Part of a small language model's weights.
Architecture: RMSNorm before each block, biases, untied embeddings, some layers without attention, local attention windows, paired heads, capped logits.
Training: 86M tokens, 7521 steps.
Each number is 128 + 24 x the weight over its row's rms, rounded and kept within 0 to 255. Layers, rows and columns count from 0. Numbers have three digits each. The size before them is the row's rms in percent of the matrix's.

# layer 17 MLP up, 256x64, rms 0.2, rows 122-255, columns 0-63
090:073107152123186125090092151114135113138151114130132147082165125139132116132107064129132133148134150104072088168115147124153141145117121122112082125113147118137131127153137111113132140083131132
111:124123146130126104138100129111111153117126178092117099162142176113107148090132143110114101074096094133177139151148127142137107163167135148120140089099122146115093140167106149136105101127132105
104:075123139119181135115123161130131128160140167118156090132143164124157140173107134110121118101137101149117154128130135103132126115147169125166132136134131092148093110087083150174091107126147119
105:119118157126137154097104144130136129141114119125129126150109172144123084137153135135157126141114109152138134139129135105139133102156100091194117122154138127158143081109164201138138146121191115
087:151100151127105103149115119110143108161074107139160154114117108117112107079127136115194134129133152154148145154099125125109118127076151141108159160157111135166114142135130145106100141077114122
102:163130149154140118130148083125135176110107126139107136132115132118150141155105128136104072125113155130102103151103152151106065132131147134136173147135127141156092130076125109144147163094164153
100:092134135094100134093133127104120140095124167146105156147160085137131113103146082123131106121162117126169092120156129081142070136122144117145121127078114124154104117113150145158095120110109151
107:095123141131122134098117097146147120159134133121130173121140160124104059131086122164128093152142105149097186144112124123115176161151101123133112150128100128121140134148126153153164177126124117
107:139138112127142139135087084141135146127179138123061106120119113106108101118104163139148157139122099128140099139062124104115115099106090101125148119166109109099108105158148146114149130149161121
106:116120140159151114102143109148104111165164143121063112085160129141127141105142134087081111154112118142142139150112149183123158169154139161151149115122112124127122140135097098154137148145097150
085:126176170119126157073124118156119156115131078098139117138168152115142118134146124102141095157102122132123113141133117170120150147130102130176161131107162156140093128123100092163141129124169153
101:088114133149142124151128142135115130180081135148148133113160107113115175153089098097103097125166129128092145107121152095110159140131097123127161153093186127123121107150136149109101162133126128
111:143151150095089166088119080143126137118168132126110143080168107157125156112138150142098105127128133127112085123099134121087128143159126108151163101145111119126116113166143168117142087129163140
101:113080152146100113126135146124124136136125141154155128114161138169146142145066118137106126127152159133131098140110142148125093157109139145139138143144149109170145104143057166127126138173079144
101:158146119151104115113105146145159184112138132164112080144098124129109147109105131130143123106117151152120154126111153154141182152115069147107156154123109089161146088149125147135142116134088130
105:167129139126131117143142100127114144169147155200167149130158106136118106125156103078109161100120146124092137139097129137135083154143112102124135109146107122147117157161111129085081122107128128
091:110092091125114082124111109145158106109120138137112074100134134143148137083140075084172118117115118117174107126127161100116151140140144112076134132144096174146130132139114137128114160147116130
089:151102118150165146150134142135083140158093157117128176062137135100137089144089110105126111145145119123106094125088128113142161147126137081178134107128101135122112156135149122141118138157121154
099:107140147133141127090133132156139125103101094114110097148182098140121138147064121105135124118138157152114166144122124159117171147124137136119149131166127149125136137140136165163161102066146166
111:120145147107098119145156122164141159090131102116113142134155085140157074079118148126112112053102095135137132139125161122127120111153103122155175143150087156124137135126113150135142131145138105
092:131097100144186086149123134104099143124105106114145147099185112120124101107130067136119133102126119158105104125089136112083125122130141087124131115107100136138137179100157111146123155119115112
081:105119138112137144114125133073109133154096099121126117131109130113138128064085077154145127103124130107130093150104126123088151169108157168146149110152129168100114105107112142176112109126111120
095:111139145105118112178101154169126160115149153150106097131107146120127105119143122110121115116141074139124131149130113178083110105156129062141142151148083131105146121118126167100115121095156131
104:127097112120148176128063093151120118093146114130124164150133101148138153134162111157134155107111111102108121141105132137139137125117065089103145127158116146139143092114168160109132141101159104
101:093120137119145126134132143126126120166200137123119152135105144130131160144126131130121155123099112117108087132148116139100076102098111098160164092133156106158098080137173158125155119104106141
098:097139148137108130130112157121125118136171161122147076148090153130064150113117127143121117087088140118062112150111136110102130130148118126105118163076120118107132127121118145166102137153143108
117:129101124143114127147162121115113129145139176165100094135195139116111117180154116134153127126092110153105127121110161081124112134180109130136123115139109123156110130120149124110087120190142131
116:122081123151117130119111090125125102139118146128112168120150167104101146118130114140148070115110068121134133127129121130100097103110148110141123129110105058102099103129099186100114129126122115
117:128184119134168131123135103098126160152161149155088116117161146099128095117119143181146159121141115139099116145125143105112148122091158084123125153166102136111120122120157107152087111113169110
104:093111143110172077091095153163117151116118122139128144177111119143089141157149122148148143118108089136170135127179136149119143156168153146153117133149108150121123129163073139146120131128133129
108:087123098146167109103130136099104112115168125174063114133154152123105092133156164114108092166136131137124135141134137114079142115170098087142105128113151137116101132111121126119119167109128136
085:112130173133130110150117147091090096145124088160108139100115126100140098100110091151129114148101130122130137133112104077116174144122116121122169153129110123149156141118164194114145146115086127
107:079106126197111110129134164156146124121141156108118118111133127146110147082123107097121128117123132105133121135133144137117117108140163156083138104108149113141099136121139088207147138156154161
095:104136165142146108136043138157171131145130162154138138111160136144119138118127127134171189130140119135125145129123135155135139108156098110114151123123181106100146086121106108118118117126096157
090:167110164155158107079149123124119149105113100145135142129113110158114181111108120135184095119106114105111145111144113165122139111133101096128119185094090103120098114134133132142149100151140105
109:115139084140134151133128117114132140139158127135089172122116106170130115102095123074116118123108166105128158152105130113143106128097125075107125131130126138141085122165106104118120059096147100
109:131175110173182080125148120142104162116164134099097108101147152144106093140147154110140102116151093116154127153125150094132122146102143179158120103095136101147148139157105132134128127114124135
086:138177136132126144151137156146101116145124139138091199095121113162124132131132157092158113108118120095148104082114126118119177165112164156172116155140115115150093149110118131146136122132141158
111:122092132113110141116076129143098123154151133122132103146118130119098088166147111139096087129150139128117138140170126112137121137127136090118144135156123110194095061136114167157133089122115109
097:142164125126141152134114148137128128126131146089056109094132133098102109092143073134084149140132128127116116144145159137116152131118111111100167101155171111115126092101116100154134133152112177
091:174159139137116133070168140180138151130123125140133155142092108153109114115123136130141112097092123161145105101107110096094117158128128102101146132166086134103135109121135150160126097116103174
089:171120152115097119164153166122116147102141090158126109203114129124127112115130167148125131146114123111119139168114110123115141103115149131103170126140128121149110085151105167124081119173152121
096:098142117132123164079131131176136131148131135113141110154118097143119169102100115150118149094119108099098126135203130124140117100121123090127151144163137144146100148148146151160100181103129137
109:120116153079140098104091095144102153117107151165136098135146144129117137117090115119107117161102180098116132153129146148102115151167149102115165145160132131090133125132106138190122110159131109
095:150075106149115132134130103122134147109124119101130113146127121134115135104157108134150117089164117124125110121080110104141170126148149066088091156121124145113100135156079109157130117079104097
101:092128170157128106122148082122137123136142145099082131133121105118111158122154138098121151093146165126081137132142138092111152160121116108119157122141132143080138101156110123124109083194145117
104:157152139127089155119105179128083121112102104130121119141190102142153151142131140136102148099138125136127117129120145070117161128089139113080138084093139118145088100158126120115142136142123106
064:117181148089132121133100094086112115098110089142154125103108096102098143101134123115117128159152103101112125131128113129112143123119124192104106100109146155118143136088108109083170091128124125
112:182077110159142138117145110101163147159074113098132113117134150139127145114108113126127132110073119108135133117151119141136126134154143113153127131103142147151106141125137131105157142135204184
098:122120098148136135168130149128113089088159142134134161143100108168138121129116122110139147135122094176155129132123142089159128127106127109150131112099135090144153143122125074206133170121108117
099:166115161124135175109071126160119119146112133140096141101125100150139139147148085091151124111101120140083108125120113157142143115165164107117141122146101138167149107159103148083169147124127130
105:135110128096128104116117148141129145133099151133116088130127188095097174150114098119084110119077107089145122148158138117130153124139154068100135134152160121156119102123126141158138123098135095
103:114110152137102137091091133173120147125108141135092134152131116153150077089154167095092127070114151146117119103128134087140138178136125138110102127128137152100110119147153168104139137151149129
114:113110157096133117128115109103114135058148142099118158140157086141136096114127145160150114122104136110166159132100133145110104168115129157142150157099106107099155101150137109152113139188141131
094:101106131137170137120140152123115124088141150152132078123139135086130164122106122088189108154102152122117119110138145114138130160132118103167140106064105115109155111120142104174119148120151155
093:115153133132143133129164160128154136127139145148160120107142107170153154094149068107133103097165129110149182162122150154086120127126118133117160113097127151114110114126104182077138123145136122
089:172092103168099125110104133153157158112128134113114117138118107097131109168153126105131120153101168074123086126122152128107126145120124100149149116116125099153143161078158144162098114141167113
109:115108121132129145110089094143160166156107137113159129114169165119131077143126171123142150160128095115132103125169149106111169125107129130145143159153090084137136128118123132168102133168097147
093:135118107113171084112115112093145127153173130094135137113128094144161099089140158102090156081133116133111121132124156141098133134116110078086158089137124171097111121118117119118145153130125103
093:109109099119190119126149171132135098142124155147117093104134117168098132145142103146103137115143106124164130162117114140117114155126134096105139142128131144129097051138153145140190113110152127
104:123132136111131125134100102115124135136145130105057186133105165122141111133077149104102070103105102124123140124163135157127120139150169119158150135142097154147124108147092094154115131110104142
104:140119106125160176145126171100129143126148109145150129134139098163156140115113122115082132131152104118172110116108152129149135124148091097118122115112106120183116110101072103173086136100145111
084:102146137159106091129114122147124103122106116153105105126113101147077107129155154134137118106145113117134086133118161112054140127133093144138122157098129114103108175110085117165100107162151126
104:166092125088143158121148135137137131134136096123133157109123092123157142122115103137120101131134123157061114146119165132133108162115119065116084135130126083151075129145126137145139114129129078
102:125110090110119109089146148127105105141139130139110081103100130101116102168134164054125164123095103159132104121083127124135154128146112138120165104096133143146109140124160099155138139095132154
112:105115151119139092109143116140169135129132105121149165160167142173135137110111137111177123127142113127112123130210124106136109152156137137149154133147145157148103151136095142189123151105114108
099:109089124123125130115138095131149163179115139119160093129140147148136128136091135144132117169130111190097120140139144086128141140106134138185120145129196129114143111116156145115137138172161138
117:136156133115139095140114140150163142135176115138141152122154112119122125135169111086097144097150107115100144134100145127125103155122103137139090159158149143171176085144098114161112162116160165
126:130119130109171110121103107138124147133143154142130114093127134114146138084174183093144129113109129143137135126112127112102164174096154093194143086107101115140120097143138160113114091121134112
112:102140137118091132134105117140150080103170142106099082130137157134094168106106087137081107131126134118145170152150126097136158123138108132181170144125112146135134110106119119149104134134178122
101:178138163144111146162133165121140101137121137095097099096135124155161097104069099103143120148147140137134102152126129127118104092131154112119129136115107112096111147103139160093078123100155160
092:142126160116124123139131109160083099138128165117121146130129128127172145113158106135133095155123091109115146127099143115096107155114164105091169153175135154107119113093149093109133154150150187
109:142080093138146128144141088127149164114137143089138141158151109155112130099149145129171137184117161142096153134111174134107121162088124137142113123111126133121097114161139160170110139155112160
095:155130131142099136126135125160153106163096152146110122147150104120116127099151126184141159085110106140150106108154089091155136097158124110109171097170108097121127138134097098167102117116146124
120:124138119141108131113085115151115123111159126120136150129161109126109077161103135105132128096132101103133167145148143189174129118131147078089109122123143132110079115144105086154110168102123120
099:147077111109172118121128153172160122137149135164140157104185117090113135145139107062130132113146150127121152119133127157144087139147103120125112111097123123150151109142128161152147165088143125
086:139142161150099172150104085128107110104155155128142138122133109136161111105176092100105134112127092093129109181100106137150129119099154132181147144178116108125126111133158141157130154127141138
108:176119126101125141159110118113131131121132170155111147118151126107135117147110086123165151074143112131130115127065177112125083140116142130134101161174107112094115127130141149166103138122128167
091:128088111143122137161155133109131145134118140154089115111113109105127112146106132117113150076110104137155089130179141157153194121160113089154151161176144142125135123137155114129116103135167111
113:115101120092154112126146139090110148158163140120168137158127092119122102143096123104104111112112115100113152116113154131119147136096155079097130099076125168164140078153140086113140109133131123
087:134143164114098082118131130114101155186176115142125117094170165140126128087153141151092165116141107140149128144150121112141152136154090163108118134127137136119171104144112148098138147128128172
104:151142136118140144112121123122145152152139113097110128134095123162146096135123147098126100108102095143122133126134145128085138168088119120181125156126142138167147154154141077090175155071129159
098:126131163149159105132115115141132128128117129150154092120135156108123150128133075184162144090164106139157125132153138143097134091116167115110097144144093077130090122170099094148120139133151142
103:128076102157161099125141172136121119138113126137150125166163110129126102128110156140148140147070062130155118148116163122145159149088120120142137103180136164123146128123121109126147115115097150
116:149119126100106086119107126136154104082122120162090169142120120124116127122131136102108156129130130152168112136161161145154143122130129061136161127152148117096094139089099140130103139158170087
103:100145153131133117115145136195139181119109115162114093120127150140119142141111121150136161108093118130103075122109164133109130137110101110149151138104102128139103119196162121132125076148137124
103:113133147128166143151132123122133129170148141106130103113149087140135065148142122147129126105150101079142100137164150132127180094115121095092142087094110139182130123118139167102114137112145130
098:146093117137113118156112121112130146137115112104115144091151113095159069121146066094183166112111117146106116111115161150109117121138158092130121109144121117166127135175102115140153138154154116
097:145107100130113123129055099102139112116112152154086117112106158117113130156123094090108106064087116116139160114122126098134139106124136150134146148112128104160138150132142131109143101084160154
070:149127123111126151151110112096111146122138091151138114153145138112141166069114103103136113114087163090145129110136125136120172170159136143164094108151104131127154154113080119133165137119128179
097:118138125117076135136097151133141171159162138184122173151134098116109114102125106117104114161159079098140099152129151140133101113126116132127157125102144123113148129115163156119112065141155117
091:130131173121147139121119147125146142097165097146097158142140117115076139169138110153111146079131116120119100145084100135097130129102131154153125186132133156108152144145139111107106148112180100
107:117142105168156156135161115158084136092118147089091120111168133152124127148097141102115134107149107086048110142138120122121151118156122112109163145128142096125147102136098118130136136161104129
098:122078133119156108097119149124147105111149148089166154140111172127099117093118148076155100099102102132114143125132127147111158126101094153138102125096084105108161085128137152134137135132164127
089:137074127119111082055120134148143134118133120119149113129108142144102117097141106179141135148128147106139142136152121136115119170136139083115122095129079100173145162090125120138122126156152104
099:136123153136104180123124169118088129075117092120085142130173104134087109124101133138151163158132096119124133152159145135131093130090138126130113136103123090128128109169126114126128181087124129
092:117142106139152137178104088075105144135136154139128150149149110116148093091073109107145127135167110133162129120103133092128124091149127092172114146125140095132155109109147139175109135113141118
095:115084149161090167173108144158141152145132097122125131142140151164107132125142111136063168093119105115147147143114154127112105095125134109097143164152121099076150135131135126138086123137133122
120:153105131111131144103131102092103116133166129159120094135102137164116099131103130104082125117096139119143163150130160141169169118121106104153126132137111176172111110126114127134107057133147156
106:113103121127115126160102126152096134135164136158137149120153155123124150090158149134127112112131122170153147118103114099166142125137102160127116076113091093136136117192105106149138101134131192
108:178115128142124109128134151148120166133104184124124149109155087082154169199115119125134155124130107110096124135119103154125123169148156141159138097121112106110132121096099133148132114096142154
104:125126133140079110147134154150092155136159118147145135123180148144133115141155112137154148142090105108174129120085153123160123098143129117137150180152104084132117102113166114145112115182150126
109:203097131123126130141117133150103186112140118158128077113130149102118131111076123102119140133093150116120111135151122138136101107096104125103119163082142106142129092134135133149147101082143122
110:162102140142117148144154095139147161124129165120059155125089183094131128116106081105131126080121133124121125144152109158110154131123164110140171127137102097140130142134127095128164116120104144
103:132110127125145112092084108114135096164095158160091151142114166108137135115114111132093118151133114151131113103154147129100121129116122137170153178090148123109097110169152097129122146161107180
089:142093089149132115156137135137159153153105159137110149181099144129103137140104124132127126083094085100161132118143138138174152144101133132123143157136114141106103107154166153118128187088125136
095:123110155157146126154142119100148125138112135156081124114087123114116122143116101142138124094089133075120104146162114105089130119159108134100175176102119127086115155136113112075128109125159152
079:145139117109124102141132149149128137092140103162126123182151161116135124092090138115138094150128137136126131121130112085152182078136130122125152104083118112171149099162127115125107061127128115
096:129091115093052076162156100085087150158153121140121133142118156126135136119135169104119120135100106112135118140089126116135121133116138120142114166117083149175145124134133123148134120087123141
096:111126148112139086152110115138114136133145160087143094124167122144125113173103148137086141106142127072174131125145135133137173172125146064148103121108120113102138103104101104105139114140135121
093:156137172133157122156160120137124136138123127165094154122171129162122128102116119119158155132135111108122155136139123110123168132105123110088121124082132177132123116140143101182136061123077136
098:155100142152123122134142102082108181142105118131127106123108160128119117087138091099162114124121134092113145121097140083174126155180104093154142148157117150180141116159122144121146137123137133
101:138118103166090096170150121130152154137140152095148142123126127153094080122092085104163106102104109140116122113109144125119148102115088159118125132154161122174072109147156129143102134121124136
111:095128125176087095132134108117122096112138123131095121128112106129119114107123094137157083123094168134122140148125113102127158144074146058092123137128154154111095138129135118148144080151151123
097:114110110125150079138121117097113141090108176116145186127129113128141168135114133081111141146099115111102064110095148104142107133078121100116137139110091123142134121137151115156116129165145120
103:142079153096122097129130095103135138104145106148115142123114126141108112153139077098120105113133165137113113096100150131101094091145162085128180114094156119111136087109155165129150125109144108
095:109120084113144143145119116123099138161122145125099102088096135117103128104111134099077109161107120094175129141162099122079138169108156138162148106089141153124114109162136139120119116129171115
085:125140134130144135130144126142147100131192119152126127144152089142091143130160144102099108118147136105114125159137173149100147101117180160119130124138086169131140098094108168183137153142108121
099:088078124135171167139106126129139136124164144176074115157137142127138112108157093127099121138130093115106099114117145115143156166142125096122133153111085161114142145123160117120131117180097129
098:151107151117138081084107139104134146146120104126091108139083150110170140156122125156140152077112144091133139122140154151117116125109143105116177109113144122122113085120080137142076126143138098
094:122137136138163138102158105098165136128142140101114139125129097125131148121072103076134109135113182135090098179118137151111154140138082118117170162124133141154112141124145146100155142172136117
120:111134114149155110134141144150121140133079148165120135139131128125129133162128136141188077089123114130071142113098146084109124125167104123103137101110101081134125156158109098127129146107151169
098:158160125110126068131128110158127138117142098148109109133118094157121132105099085160127148132144122140096118130137159113107135114133177149145081142114136113108126123149085108141060129090115165
101:112090110083115140152166129133160131139144104129095131175123129147106123092088109133095099091096114086136094125115114184092124175104149118111143119102150155114158095121108130125123130131124132
091:141118107122141100158125107137139145187105173133134157139155143127148129142152132108171107119128188131148141123112102132128120174128106142123160176130121133170113130113095094124076102114168110
109:138172127095126149132149101100133107144143121124096145084150135173109138133123144146131052111141111119108156115144137116134146161121084122128162119119093095179106138104136118165134162137162133
110:148097153147128109101177137119088138116119118133108150132119146148134088147131126132129113125065113104137145150096142092111122143116125125152183106100153161134145142122147174065165123138113101
120:105098180110122128102099130172149097149104130113133087147092144119137131158136111150102144099143123105134151136131142107122185101178158095118174109123130123141103109110122134126130111108182102
097:122147149115119089081123128127126107082149167101091157117136149151105104141134122089138111138127130155149143094072175130150107141137091104159166128109122113152122089112147133168119162125143135
099:104127117119132124138119089135147123157149116165128123147119118124123174132158149098067118120122173186136109159128177131154156145134115087154109156121147111155108106153173121133128176136118125
076:114104125140108125066126110153186136109136199118140125089135140152109154117145095101127104120129157149129139079132158134141160122133116131145138172119128161113077099130134122139144151125154106
096:102063123106123117098162128128145141114144146136133146118132166106113169131158174106157123108150093154127147131094130109073177131118124154096135130145116102128150166159100119163130111151105126
118:133075136107129130154122095142133195096094141065096129134127112156099126100100140131113124150147132096088147142127148086103107123125130118144112109091108119128088104136138148164100129130120154
114:139096103134153085129134118128143099088093116162094125117147128109140164153134102099125130141091131101117134117153139142082132142164132068093171102113123084152078139128130148132126153152127135